Part of a small language model's weights.
Size: 17 layers, width 128, 2 heads of 64, MLP 320 SwiGLU, 4.35M parameters.
Architecture: rotary positions, no biases in attention or MLP.
Each number is 128 + 24 x the weight over its row's rms, rounded and kept within 0 to 255. Layers, rows and columns count from 0. The size above them is the row's rms in percent of the matrix's.

# layer 5 attention output (transposed), 128x128, rms 0.108, rows 46-63, columns 64-127
size [ 96  93  98  90  84 105  87  97  99  87 100  88 100 109  90  88  85  82]
[[118 138 138 109 116 127 104 134 148 119 133 119 129  88  92 104 143 130 159 125 132 113 121 113 149 145 161 181 125  76 107 142 115  92 115 156 102  62 104 124 151 121 118 111 103 158 153  91 105 126 101 113 137 117 117 106 111 137 166 132 108 175 136 111]
 [139 155 132 149 121  91 183 183 118 129 140 173 157 130 115  95 121  70 156 151 119 134 120 129 108 158 114 149  98 128 130 108 105 163 155 138 119  91 104 151 159 169 125 131 134 157 144 156 162 110  97 160 172 118 136 144 147 163 114 127 107  89 126 125]
 [111 114 126 110 116 119 164 136 128 142 140 127 128 141 114 140 106  93 149 156  98 140 143 126 135 126  95 106 129 138 134 115 127 156 126 121 116 147 168 123 128 172 128 104 158 124 137 153 164 115 103 148 128 150 135 189 123 144 135  95 124 100 146 130]
 [134 156 114 164 118 143 152 115 151 129 150 149 139 145 142 121 109 111 172 121  98 117 135 144 164 124 144 143 119 119 117 192 169 135  92 118 133 166 139 143 131 175 150  93 144 152 145 143 121 117 123 131 123 131 100 158 109 148 129 135 128  87  96 155]
 [123 153 171 107 112 152 142 131 144 135 164 111  99 125 145 168 152 142 164 149 113  98 142 132 171 131 113 111 115  95 126 118  78 117 130 132  93 146 148 115  85 149 131 141 143 123 120 148 130 131 126 171 140 131 122 172 111 155 111 141  88 163 108 139]
 [127 133 111 120 137 104 104 128 132 113 106 112 130 110 132 108 140 164 107 102 164 121  95 118 138 142 154 165 125  92 102 131 136 108 126 154 115  91  87 123 140  88 121 123 107 147 134 105  92 158 150 102 122  97 119  55 136 110 142 135 118 155 119 129]
 [124 146 116 125 124 119 121 144 113 132  98 116 133 102 117 111 171 123 126 112 120  99 132 131 128 165 114 144 129 130 141 108  68 109 108 140 134  89 145 126 144 116 111 147 116 144  98 140 145 117 121 133 140 143 118  90 126 137  97 166 133 116 129 159]
 [138 116 125 146 104 102 114  96 132 144 164 203 160 120 117 140 154 126 168 133 163 110 131 155 136 153 175 113 150 118 103 132 123 110  95 132 111 119 115 128 116 123 134 138 114 144 101 131 121 161 135  63 167 175 115 129 108 105 148 110 160 164 143 148]
 [108  98 109 120 120 144 103 117  95 130 160 112 121 125  98 128 137 141  89 154 138 110 122 148  91 148 173 137 143 124 120 104 115 123  89 144 150 101 118 114 134  67 155 163 123 150 121 119 148 145 114 126 139 147 130  94 135  71 139 105 159 151  88 137]
 [131 133 117 136 138 142 141 120 116 122 166 105 133 137 112 125 118 145 111 139 132 124 172 144 106 112 132 102 150 127 157 147 122 152  78  97 147 133 129 114 107 135 164 149 147 133 118 138 112 136 134 113 154 158 147 140 125  93 136 134 176 162  68 119]
 [110 144 148 127  83 148 163 113 132  96 147 129 118 131 138 128 126 131 111  96 128  73  91 155 150 132 149 138 120 114 121 114 147  89 202 117 148  99 118 137 120 130  93  95 170 129 140 123 150 135 129 133 119  83 135 144 129  96 109 110 122  79 125 111]
 [115 186 134  87 127 121  98  99  93 148  83  77  96 152 152 138 169 130 121 105 131  90 116 122 112 109  98 106 149 114 116 100 125  99 140 144 143 145 148 110  80 108  72 144 120  96 108 123 116 155 137  76 119 125 127  99 117 124  93 164  90 100 124 128]
 [136 157 160 175 123 171 118 126 119 137 160 123 109 124 122 133 157 135 142 154 115  84 139 137 121 132 122 136 125 143 118 148 109 156 128 100 174 134 151 139  96 175 137 172 141 154 123 159 137 104 114 149 133 138  79 115 132 136  46 136 140  70  42 169]
 [116  95 111  94 141  93 117 134 126 166 100 103 106 141 153 150 121 159 124 136 154 132 115 137 124 155 147 104 132 136 127  90  93 130  66 142 110 136 120 113 102 120 172 119 130 135 136 139  89 163 151 101 116 138 138 112 155 104 171 102 121 171 118 132]
 [123 188 158 143 116 168 141 139 133 124 130  92 134 124 137 122 109 152 167 136  98  76 157 138 147 111 153 159 109 129  83 132 134 140 141 108 141 142 129 128 106 162 100 138 133 128 155 131 147 130 144 139 113  74 113 101 118 155  76 128 109  59  67 130]
 [156 129 135 138 116 140 143 125 131 116 146 165 152 138 138 116 120 110 151 113 128 124 117 143 133 151 148 139 112 119 121 169 187  98 157 117 131 135 104 150 144 119 144 109 138 148 167 122 122 107 124 137 142 108 121 142 123 120 126 127  93 102 147 122]
 [152 113 139 146 135 119 159 174 114 144 131 156 136 158 135 123 117 111 131 154 130 117 149 159 122 169 134  98 109 152 131 140 128 132 107 115 152 140 133 166 130 180 198 139 156 172 159 161 126  89 118 156 156 149 122 138 132  96  79 101 132  97  80 148]
 [121 116 158 168 118 130 147 151 144 145 146 139  93 135 122 150 146  99 124 130 109  91 133 146 144 140 108  95 148 151 138 138 140 155 104 113 130 145 177 151 101 198 162 106 169 145 136 163 135 109 102 164 129 116  88 147 129 114  91 129 153  92  91 147]]
# layer 5 attention value, 128x128, rms 0.106, rows 47-63, columns 64-127
size [ 82  86  96  70  86  85 104  98  89 102  90 102 113  93  92  83  86]
[[105 114 150 134 127 180 128 110 166 125 150 108  84 150 101 132 155 155  94 121 157 136 136 164 143 122 127 164 121 124 139 138 184 113 132 104 130 167 128 135  85 164 130  87 145 103 161 114 161 136 141 138 119 126 122 101 121  70  99 137 122 129 151 106]
 [ 98  98  91 159  77 125  97 118 154 169 202 121 107 125 114 110 151 136 136 146 130 115 140 165 130 118 147 155 169 128 140 125 104 112 141 114 193 102 115 164  95 134  93 115 139 172  97 164 137 138 117 120  85 150 136 159  83 150 130 146 120 122 118 144]
 [114 131 134 148  72  96  95 129  96 121 187 120  96 117 108 103 161 147 111 152 148 159 145 118 145 143 128 116 111 146 131 120 116 162 153 124 144 167  89 160 114 136  95 115 101 109  78  92 155 133 147 106 104 135 116 110 132 123 140 146  62 164 119 135]
 [173 121 138 154 142 108 135 136  98 123 128 139 152 110 152 103 146  92 147 110 135 141 116 132  68 123 123 151 140 132 177 143 147  96 120  92 152 132 158 167 112 124 126 120  93  92 179 162 100 160  79 126  95 143 126 112 156 123  95 147 176 100  91 139]
 [134 148 165  98 191 124 167 149 134  90  93 120 124 142 140 117 141 105  99 171 122 137 103 122 112 153 125 120  94  96 131 145 154 122  98 155  62 143 154  83 109 113 171 153 102 105 122 118 111 139 112 145 166 119 130 114 179 124 112 129 143 116 129  96]
 [113 150 149 110 164 140 146 140 169  81 135 122 142 125 166 120 135  92 107 137 130 110  81 133 154 135 133 114 139 129 160 122 187 115 139  94  94 118 173 115 142 111 174 151 133 122 163 119 123 131 135 142 165 149 167 134 133 118 146  90 155 128 144 117]
 [151 142  93  96 142  99 148 169 129 100 105 131  97 128 150 102 172  89 116 132  87  98 125 112 169 104 144 133 126 105 160 151 161 147 153 137 124 114 165 129 132 111  95 117 133 163 165 146 120 126 141 155 153 124 100 134 178 152 106 135 161 127 145 126]
 [148 114 118  91 197 123 154 117 140 175  87 128 170 131 150 166 119 107 124  87 118 134 136 107 143  89 128 173 129 129 131 104 131 143 131 136 107 117 127 100 114 110 129 146 130 127 122 101 105  96 148 104 158 114 130 146 159 163 102 139 138  95 127 113]
 [181 129 116  96 134 139 113 134  92 137 104 151 144 129 117 193 147 145 173 112 102 109 121 118 144 111 137 143 115 171 122  97 131 143 145 151 135 143 125 105 127 149 109 143 139 122 102  92 135 141 171 122 120 117 123 123 158 184 156 114 132  90 171 161]
 [ 93  97 139 159 147 136 133 126 132 138 141 139 124 117 100 129 113 164 152 171 172 204 140 109  96 185  99 149 115 107 110 146 121 203 116 147 130 159  67 109 126 129 152 150 139 107 100 137 141 129 133  87 122 149 123 137 137 107 155 123 107 168 120 145]
 [130 131 149 138 116 120 140 111 120  66 165 162 167 115 153 114  56 138 126 153 131 163 112 125 125 165 122 143 134 160 141 141 121 120 120 122 137  89 157 135 135 144 178 150 124 169 112 135 131 141 107 173 129 112 137 141 125 147 140 108 160 152 137 142]
 [135 128 130 105 104 100 120 125 142 113 147 141 121 130 123 141 116 157 139  80 147 179 123 110 135 124  99 155 111 157 157 136 161 171 139  98 125 158 112 155 138 115 151 144 135 107 145  68 150 115 157  74 146 109 181 114 184  95 146 103  78 165 132 140]
 [171 129 123  85 132 115 128 123  87 126 136  93 154 110 138 131 128 122 117 114 109  81 116 131 141 110 125 131 159 108 156 124 130 110 127 124 112 107 167 122 118 129  95 127 139 151 143 127 111 147  93 180 112 142  82 152 114 187 124 141 174  88 128 134]
 [133 103 119 155 127 124 117 139 157  94 158  94 102 115 102 114 101 145 115 128 151 170 113  87  99 145  92 127 111 135 156  97 101 164 124 116 133 159 118 150 135 130 165 126 102 127 113  93 115 125 105  98 131 127 170 129 127  86 124 119  74 183 122 112]
 [113 127 124 161 115 121 133  92 128 125 162 125  73 138  95 112 118 181 122 115 162 156 154 106 128 120 121 143 111 138 122 150 121 184 137 155 140 155  94 128 138 129  74 139 136 103  78 100 144 126 154 124  88 128 111 111 112 133 141 132  83 190 136 142]
 [162 104 114 106 105 108 137 108 135 163 190 115  91 130 137 147 123 185 142  83 131 123 119 136 150 124 120 171 112  98 161 110 155 150 134 140 143 140 128 126 141 152  93 109 173  97 143 100 155 131 132 140  82 110 121 134 130 140 172 129  88 147 178 140]
 [142 105 128 137  92  90 104 109 117 149 172 150 105 125 122 122 119 173 175 114 150 182 134 115 110 153 109 159 106 110 153 147 139 164 109 120 142 154  70 167 127 128 126 139 151 114 108 109 165 105 152  96 114 151 141 128 140 106 168 142  99 128 130 163]]
# layer 5 attention query, 128x128, rms 0.137, rows 64-98, columns 64-127
size [126  92 106 108  84 108  95 116 106  88  90  86 118  78 109 100 120 103 124  92  99  97 103  92 106  98  99 101  76 100  99 127  88 127 101]
[[153 109  84 139 107 117 140 147 119 155 105 140  91  83 116 104 123 168 126 142 100 110 130  78 133 125 129 140 106  98 128 144 135 148 136 143  98 128 144  85 109  98 122 120 188 123 131 118 122 116 120 156 117 139 140 149 134 121 118 106 216 132 127 175]
 [123 119 137 166 150 104 120 144 140 139  86 103 102  91 134 156 164 160 123 139  71 143  67  65 125 103 137 133 111  81 112 116 144 154 115 101 145 141 143 139 128 117 126 162 171  87 117 167 141 129 144 147 139 135 145 127 186 139 171 139 102  91 137 122]
 [137 144 117 133 158 134 111 106 128 122 117 117 155 131 120 141 169 118 130 111 179 127 109 156 102 129 101 137 117 162 113 124 141  88 158 108 155 134 135 147 110 193 111 122 126  99  90 131 156 103 118 140 140 117 104 101 122 143 124 154 101 135 106  54]
 [124 151 163 106 140 144 136  77 109 100 156 127 173 168 132 114 128  94 106 122 141 151 126 136 185 149 170 127 123 114 127 109 144 107 152 145 139 123  95 139 155 120 129 118 131 146 137 158 128 121 124 106 118 167 147 129 128 110 174 114 127 143 136 142]
 [152 148 170  74 110 121 137 132 101 128 119 113 134 110 140 152 118 119 100 181 122 114 114 113 129 174 143 118  82  93 171 104 156 100 128 140 125 157 147 131 163  99 146 138 147 142 145 111 142 129 130 131 107 139 155 150 143 102 200 114 172 133 164 142]
 [100 156 134 129 143 160 147  66 149 102 146 140 159 141 107 124  99 109 124  99 166 146 156 163 142 108 127 146 138 135 135 110 136 127 191 115 154 139 102 148 114 161 119  89 115 114 108 131 135  73 107 132 150 101 129 121 139 140  92 142 120 131 114  92]
 [170 124 173 100  92  82 120 137 117 119  97 138 116 118 129  86 121  99 133 114 106 121 133 113 119 107 156 116 113 115 122 144 145 136  82 161 107 111  90 106 146  94 142 143 145 151 141 113 115 128 143 131 102 123 121 129 115 103 169  95 168 145 165 133]
 [127  85 107 127 129 134 104 163 124 169 124 101 111 116 157 160 131 151 112 148 107 111  97  73 122 103 141 111 134 134 157 118 124 142 146  58 135 149 167 120  94 109 125 133 149 102 155 106 157 129 172 103 145 100 122 110 147 172 159 134 123 114 125 158]
 [ 93 146 115 124 143 156 169 149 116 116 160 116 142 150 158 156 150 151 160 138 144 129 128 136 138 117  93 118 109 173 146 123  68 115 167 122 151 131 180 137 101 177 143 113 140  92 123 162 129 114 146 109 143 134 131 124 108 138 104 131  77 114  67  99]
 [110 107 123 162 137 140  87 113 122 115 105 160 149 120 133 161 126 132 108 139  96 126 104 105 122 123 149 126 141 109  83 130 128 122  76 137  85 132 111 135 114 105 149 154 153 202  98 133 119 119  77 133 142 168 152 141 108 105  68 142 122 113 152 149]
 [163 110 122 113 120 105 129 133 105 181 105 120 145 141 158  94 121 155 175 159 111 105 127 112 127 118 119 129 109 111 127 177 136 148 120 127 144  92  83  79 122  99 149 162 131 130 131 123  77 133 148 154 135 161 125 155 118 124 149 125 139 130 109 125]
 [125 142 159 117 158 138  93 145 153 119 128  92 129  89 111  88 134 103 140 115 163 130 117 144 149 137 146 125 135 144 156 120 165 110 125 143 109 123  82 145 154 120 151 107  95 100 155 102 118 143 103 112 113 122 137  66 130 110 129 132 180 147 187 109]
 [142 142 158 126 103 128 163 115 100 129 108 182 127 195 123 128 120 104 119 124 129 131 117 153 139 150 155 132 117  74 121 144 125 125 113 163 137 119 115 120 153 110 131 138 127 142 127 145 101 107 124 139 102 144 132 202 137 118 157 136 140 115 140 138]
 [151  89 143 119 131 131 113 114 142 128 118 111 147  69 101  67 111 126 143  77 135 121 122 148 139 174 125 164 140 125 150 141 127 116 120 147 109 113 117 105 147 119 110  93 108  60 114 112 104 157 122 138 115 137  98  99 150 113 160 134 144 129 157 138]
 [147 100  75 149 169  50  78 142 121 151 126 127 134 107 129 140 145 120 132 145 149 112 117 129 118 110 107 147 147 146 104 147 150 126 118 121 170 125 153 123 123 161 116 113  76 100 100 103 125 136 100 129 124 123 108 118  96 131  85 148 125 159  81 149]
 [125 117 102 128 169 125 126 154 134 103 171 138 136  86  89 106 115 118 116 114 165 122 110 173 127 132 128 150 146 121 155 128 138 129 100 159 111  89 128 143 147 144 121 110  73  80  92 100  91 146 136 122 113 137  91  72 137 121 141 132 123 123 143  93]
 [128 187 154 117 141 113 181  83 118 133 116 181 152 110 155 106 138 125 121 111 127 154 120 164 122 141 106 160 118 124 144 134 152 107 126 164 153 134 134 103 167 173 117 109 147 124  87 145 125 124 130 119 133 133 139 133 153 131 123 113 132 106 163  85]
 [105 121 140 115 109 113 146 100 134 149 108 108 126 116 157 166  84 159 141 116 107 109 170  91 106 168 106 149 154 120 125  93 144 112 147 125  87 129 172 147 119 144  72 153 159 178 129 179 163 122 133 134 109 154 142 115 122 132 141 102 158 112 125 145]
 [121 180 133 132 120 145 152 133 141 116 128  97 145 163 152 164 147 133 135 147  93 128 155 133 127 118 122 104 121 125 122 111  82 137 164 121 154 154 146 120  83 142 140 154 178 144 140 157 158 134 111 132 155 134 157 149  96 119  97 108  92  97 101 121]
 [135 100 107 103 160  91 111 134 126 136 140 149 114  97 130 136 113 122 101  94 124 139 110 121 117 125 137 172 130 133 122 109 164 100 126 134  80 102 155 154 142 101 129 122 116 156 130 122  90 147 130 157 114 149  97 138 145 113 164 136 182 139 159 139]
 [138 131  87 116 151 143 117 127 128 133 122 133 139  80 122 142 107 147 130 147 146  94 123 129 114 142  67 150 113 136 143 139 121 137 125 132 105 128 151 142 113 165 124  78 117  92  86 109 128 150 137 154 162 155  92  96 119 120 106 127  80 138 113 120]
 [124 131 168 112 152 150 141 138 106  93 176  89 144  75 131  80 113  90 127 121 120 156  98 134 143 124 134 123  90 158 137 123 130 108 167 126  68 157 133 114 120 111 123 113 136 107 122 127 107 189  85 155 160 144 148  81 144  59 126  93 146 123 177 120]
 [151 157  93 155 116 127 132 113 131 142 119 148 164 123 167 154 161 154 127 162  95 139 154 130  90 129 111 130  99 141 114 140  95 147 140 139 171 157 159 143 106 131 123 125 158 125 116 140 169 129 106 135 126 155 124 169 107 114 123  93 102 116  67 129]
 [141 152 171 138 139 116 172 156  98 110 139 141 145 128 126  81 132  84 167 144 112 144 133 145 156 120  92 108  94 170 135 161 162 135 163 112 128 134 113 110 154 140 173 136 133  84 119 142 133 145 117 123 156 107 178 112 111 138  97 136 132 134 131  81]
 [122 151 123 129  94 115 135 111  98 136  84 187 130 135 157 154 144 138 132 100 124 178 121 126 125 153 130 150 129 125 116 116 156 103 131 151 159 128 147  93 153 147 104 130 188 157  93 165 129  77 137 126 108 140 137 183 120 160 128 131 152 137 124 148]
 [133 103  69 156 129 138 112 136 145 164 154 133  90 123 118 101 121 138 109 114 138 107 128 116 134 124 151 145 136 144 142 166 143 149  94 124 161  92 138 182 162 122 139 120  51 101 181  68 135 116 176 108 131 128 117 123 137 116 132 126 116 149 106 132]
 [117 154 158 159 129 151 140 136 134 175  99 226 160 144 148 109 124 146 144 158 135 121 119 148 114 146 118 124 149  78 141 157 125 131 124 147 160 126 107  95 129 148  82 119 156 153  79 163 117  95 162 117 144 149 103 139 151 182 138 148 159 138 132 118]
 [117 149 155 134 104 149 173 178  92 111 143 148 122  91 115  97 138 125 116 131 134 144 122 119 166 128 132 129 123  78 131 139 118 137 186 140 127 145 112  65 127 143 112 130 151 115  92 146 116 150 135 130 165 132 152  81 130 129  94 100 130 126 123 112]
 [115 160 183  89 118 154 119  93 125 116 128 109 177 121  89 157  99 148 160 156 122 103 132 121  81 128 122 115 114 201 178  93 151 107 139 112  89 179 174 139  88 143 112 109 160 116 118 130 132 127 128 186 100 146 118 134 155 121 130 122 119 107 192 121]
 [123 132 111 138 170 105 136 159 130 116 107 143 121 128 124 121 149 115 102 118 135 115 116 130 152  85 138 145 150 132 141 149 176 126 125 136 181  88 127 171 152 128 186 157  61  98 174  92 117 108 155 120 119 130 142 134 143 160 126 165 139 127  97 101]
 [120 126  71 182 148 114 125 128 140 177 115 150 114 121 128 135 170 149  94 123 103 134 142 107 112 132 173 154 158 113 113 129 136 119 117 129 181 104 152 187 152 101 116 148 113 164 182 106 142 136 153 124 108 154 118 154 121 123 135  84 167 148 103 156]
 [135 103 106 118  93 126 103 116  78 115 136 126 134  91 114 150 154 128  99 123 113 171 150 104 130 151 164 145 113 119 118  93  89 153 135 149 124 169 145  89 136 107  79 113 161 121 112 122 134 147  62 115 130 160 136 133  74  87 138  83 122 144 108 165]
 [173 158 162 157 152 154 120 104 177 117  98 149 113 121  97 103 142 149 131 121 124 149  99 187 111  97 118 131 102 148  96 118 136 126  83 155 136 108 106 142 155 134 122 120 104 112 101 126 131 118 118 150 131 114 102 135 151  84 141 162  84  89 170 110]
 [102 106 112 113 158 116 100 152 146 133 128  78 143 152 123 142 131 171 130 102 128 130  96 117 118  97 105 112 143 164 103 129 137 126 135  89 159 132 161 115  94 164 143 145 134  84 134 126 139 130 157  96 138 123 119  89 107 165 109 154  64 132  75 110]
 [ 72 105 110 116 127 118 143 137 120 147 114  67 159 142 143 162 118 155 108 126 142 139 133 132  91  81  99 113 123 138 101 134 117  77 141  98 148 132 141 104  99 159 119 139 127 123 135  82 151 108 163  96 116 120 113 108  99 153  86 169 126 139 100 105]]
# layer 5 attention key, 128x128, rms 0.136, rows 64-98, columns 64-127
size [117  96  96 109  92 110  93 109 113  99  96  83 108 113  99  88 102  95 135 126 105 114  86  88 113 106  88  88  83 104  97 120 102 114 108]
[[ 91  95 143 126 146 140 137  98 119 131 148 123 113 150 130 129  69 154 117 130 177 113  95 150 157  96 159 122 118 126 159 109 136 113 158  95 117 124 115 162 146 149 108 123 131 138 162 105 135  88  97  97 143 110 130 141 129 157 131 135 138 115 118 127]
 [118 123 103  99 128 122 170 130 132 149 112 137  86 117 132 109 127 114 121 154 143 140 131 141 120  87 144  98 130  98 152 152 149 137 147 120 122  62 152 131 128 115 141 116 122 142 115 120  90  98 171 123  89 147 114 136 129 155  99  54 186 118 167  87]
 [162 112 160 187 123 125 120 143 140 146 117 116 149 106 109 121 161 119 121 126  92 166 143 163 127 101 113 129 170  54 144 182 129 129 120 140 158 103 144 133  97  95 157 112  92 127 117 142 112 156 175 137 107 130 124 128 155  91 100 121 109 134 139 112]
 [165  55 151 152 136 116 136 134 121  72 106 155 140 130 131 106 146  64 132 142 136 194 162 144 141 104 142 107 135 105 107 167 132 111  85 137 136 118  96  95 122 105  99 186  87 101  93  82  98 149 134 173 133 133 111 125 144 108 119 106 121 137 109 111]
 [139 105  99 120 147 145 173 142 110 103 120 138  97 146 137 135 111 112  97 136 162 152  94 157 163  91 118 105 134  70 135 152 100 115 142 118 111  83 133 111 118 127 156 138 106 134 137 109 101 122 140 144 160 141 121 149 117 133 122 147 140 111 115 103]
 [153 106 145 127 135 110  80 148 137 112 155  99 158 142 145 145 146 136 118 109 110 168 119 159 128 148 136 148 152 129 118 147 116 113 120 119 148 119 103 145 106 113 129 147 117  95 164 132 170 117 137 128 137 127 143 107 147 127 161  99 107 149 128  84]
 [121 149 109  97 137 126 132  65  65 163  96 140 115  99 148 130  99 155 139 135 151 112 167 105 125  86 147 168 126 101 145 112 120  94 120 117  98 129 115 131 145 100 133 111 102 130 152 115 117 109 105 124 117 104 118 163  92 160 127 153 147 135 146 138]
 [100 143 148 127 141 114 117  86 145 150 130 126 136 144 153 139  81  99 129 126 146 103 126 100  90 170 125 115  82 173 116 103 154 129 162 110 159 157 146 155 112 148 128 132 185 156 111 139 118 137  99 103 125 159 154 136 136 114  95 114  96 137 116 146]
 [129 132 125 163 152 127 123 198 187  90 157 116 153 144 102 127 158 147  90 144 110 145 131 132 107 176 101 130 161 103 117  82 140 156  96 144  99 149 118 106 114 151 163 137 125 135 106 161 125 171 133 158 137 119 144 119 139 112 105 131 112  88 114 148]
 [126 184 144  47 127 122 159 107 105 121 150 134 137  94 164 136 117 151 127 132 122  83 120 158 124 119 136 123 114 113 120 101 168 103 103 111 111 146 149 125 172 154 165 146 179  94 167 156 167 148 120  75 151 154 144 140 121 175 133 147 164 118 131 130]
 [ 85 131  99 149 147 112 111 119  96 167 101 133 139 108  93 131  87 141 109 132 163 115 119 102 133 125 129 151  77 116 120 121 106 130 121 175 117 160 115 128 130 109 113  87 135 137  99 101 106 101 109 147  89 102 115 136  93 125 106 149 140 103 150 146]
 [128 100 111 119  97 110 160  80 117 137 123 113 116 104 132 102  83 122 136 132 130 137 131 163 114 125 132 147 113 117 144 134 130 123 130  68 136 114 130 135 142 135 117 159 112  96 163 114 143 108 129 110 161 145 121 110 113 140 133  99 186 159 117 110]
 [ 91  96 112 128 159  95 107 133 116 155 124 157 126 107 110 123  83  93 104 150 129 147 115 131 112  88 156 146 101  81 139 139 101 103 129 154 136 106 118  80 124  84 122 136 114 155  99 120  74  89 138 145 104 145 117 139  88 130 115 121 156 141 160 112]
 [128 128 133 113  80 116 157  65  91 151 129 135  76  86 146  84 113 123 123 109 137 121 152 160 130 112 136 129 110 145  99 132 108  82 136 124 160 100 132 108 136 146 109 153 118 141 121 111 148  89 154 147 134 111 113 112 109 132 143 103 198 163 161 100]
 [121 148 143 139 120 123 123 143 136  96 161  71 129 103 125 115 141 166 112 148 122 126  92 113  88 174 125 113 114 195 132  87 139 180 130 158 149 171 138 131 143 159  70 138 140  86 133 117 168 151 111 106 138 141 145 105 109 100 138 112 146 134 129 179]
 [164 161 128 139 135 119 135 122 132 124 144 127 110  89 154 112 108 122 134 140 116 166 129 176  93 121 101 155 128 128 158 129 134 113 116 112 148  88 152  99 150 127 124 169 102 127 149 148 151 143 148 124 143 122 128  97 125 112 142 116 178 172 137 102]
 [145 117 104 168 131  72 128 136 109 105 137 118 122 105  99 133 133 176 138 126 123 164 154 141  98  81 144 118 168 133 126 127  91 135  97 165 116  93  99 125 152 110 133  95  86 104  86 100 131 138 133 148 122 115  73 115  80 126 128 114 169 136 132 109]
 [129 112 130  92 153 121 124 129 144  95 112  88 157 132 121 123 114 142 105 108 187  81 134 144 117 163 141 136 152 126  66  96 140 112 141  95 124 162 130 158 107 182 114 158 111  92 174 139 127 127 108  85 131 125 158 130 135 110 126 138 149 131 147 129]
 [119 138 124 167 140 161 116 166 127 126 145 133 196 127 141 164 159 140 146 160  82 127 125 140 133 135 144 141  84 112  94 110 113 143 124 132  84 148 134 143 135 114 148  91 150 120 113 161 136 130 152 141 120 116 149 152 106 132 108 137  79  79 108 140]
 [119 111 129  91 136 104 112 113 125 133 122 123 115  87 118  98  73 126 114 130 157 116  90 112  91 147 149 139 124 134 130 122 163 107 140 109 157 146 114 112 152 115  95 131 120 113 141 117 107 104 123  94 139 142 120 154 126 118 142  93 185 157 181 136]
 [128 109 144 111 133 142 147 200 151 102 159  93 172 129 143 110 138 136 128 168 139 150 141 165 144 166 107 106 119 156 101 115 150 145 133 111 145 176 141 130 110 182 117 154 122  73 150 129 175 142 129 105 127 116 171  92 129 105 145 148 112 134 105 134]
 [116 114  99  57 121 144  91 117 123 119 141 145 131  71 106 128 107 141  97 130 140 133 153 167 109 119 160 157 142 114 118 123 158 101 143 107 158 129 143 138 152  88 159 116 131 107 159 128 130 114 151 144 143  92 107 127 121 144 177  99 153 175 144 113]
 [104  83 113 132 133 156 113 185 132 123 172 118 106 123 149 109 140 123 141 166  96 171  66 107 146 140 136 105  86 141 104 104 144 158 122 136  89 116 122 110 162 107 121  89 147 129  99 123 113 145 163 127 113 131 144 154 122 109 122 148 125 111 138 135]
 [157 109  95 169 123 142 111  94  84 150 131 155 107  92 136 149 117 123 146 143 146 184 121 115 120  71 135 170 170 112 148 134 120 153 103 117 100  74 124 135 149 102 151  93 122 106 111  94 113 117 152 164 145 104  53 135 128 162 162  98 166 160 127 147]
 [140 112  88 154 111  94 116 119 118 127 129  80 113 116  82 113 125 127 149 115 140 115 102 102 110 119 147 125 131 134 106 132  91 186 123 192 132 128 105 116 134 119  99 111 148 133  84 116 125 127 118 143 120 141  78 137  83 110 111 119 131 107 183 153]
 [128 116 136 151 133 144 180 161 151 114 135 174 102 177 150 128 137 105 116 121 129 127 110 143 168 106  89 116 154 153 162 169 145 138  91 115 127 119 154 121 141 174 164 156  91 148 145 104  94 163 119  99 112 127 158 113 169 137  97 122 105 114  90 144]
 [134 124  99 155 142  61 166 160 129 119 118 115 149 103 132 124  89 108 170 109 150 137  79  93  74  87 120 133 118 113 122 141 170 159 114 153 146 103 100 121 111 110 120 121 118 138  48 114 114 123 114 133 126 107  70 135 101 123 108  92 174 109 136 114]
 [142 104  85 104 113 120 125 119 107  93 137 115 107  87 141 138 111 143 154 111 169 134 147 133 107  81 136 155 160 124 120 104 111 149 135 151 135 124 112 168 134 113 143 103 129 140 115 115 138 136 148 166 120  89  68 146  94 146 159  97 117 162 118 123]
 [127 120 133 150 145 107  60  94 152 146 139  95 177 115  75 100 140 149 140 127 145 112 160 148  62 150 134 156 106 128  92 134 143 113 154 105 127 155 150 137 114 114 114  99 100  96 146 137 132 108 136 118 128 116 139  98 116 122 146  85 146 153 154 103]
 [171 178 111 165 120 138 140 149 139 144 124 136 112 147 139 150 121 104 161 120 157 135 103  95 114 109  77 136 164 158 185 144 115 172  85 133 120 129 122 137 151 152 124 100 100 138 112 123 103 146 105  92 139 126 126 144 139 142 107 132 120 100  98 178]
 [119 112 122 143 120 158 152 141 152 139 152 137  90 172 142 110 122 123 118 107 139 109  50  85 112 159 122 108 111 174 161 104 145 177 118 144 106 127 150 139 167 155 135 115 126 140 121 120  98 152 114  74 121 128 150 150 174 110  91 124 126  83 133 160]
 [103  87 140  83  83 132 121 107 128 121 138 124  87 127 124  96 158 116 108 119  99 128 141 159 170 144 160  96 112 120  81  90 100 136 162 145 124 133 149 131 147 138 101 135 159 130 124 129 159 150 158 155  94 136 146 128 151 109 122 158  79 141 124 150]
 [ 95 162  85  96 100 128 137 120 109 163 113 101 104 102 150 115 134 179 144 142 145 114 100 118 117 128 157 151 123  95 151  88 120 117 201 131 120 140 159 145 103 127 104 105 174 140 126 135 110 107 123  91  93 147 123 123 110 155 123  90 151 143 153 100]
 [125 181 155 146 113 160 120 174 166 107 129 123 151 160 141 105 165 155 118 133 118  90 139 108 116 163 113 110 128 154  91 120 145 123 106 166 128 155 141 134 124 172 128 109 114 148 131 122 138 163 149 128  94 117 167  95 149 116  93 165 116 127 128 154]
 [143 140 128 150 135 166 104 188 150 118 161 105 132 133 117 109 176 147 122 113 111 158 132 119 124 181 112 150 159 145  94 121 124 150 105 150 125 136 115 135 139 180 103 142 130 128 120 143 157 158 110 139 121 105 126  96 145 103 157 155 100 131 112 169]]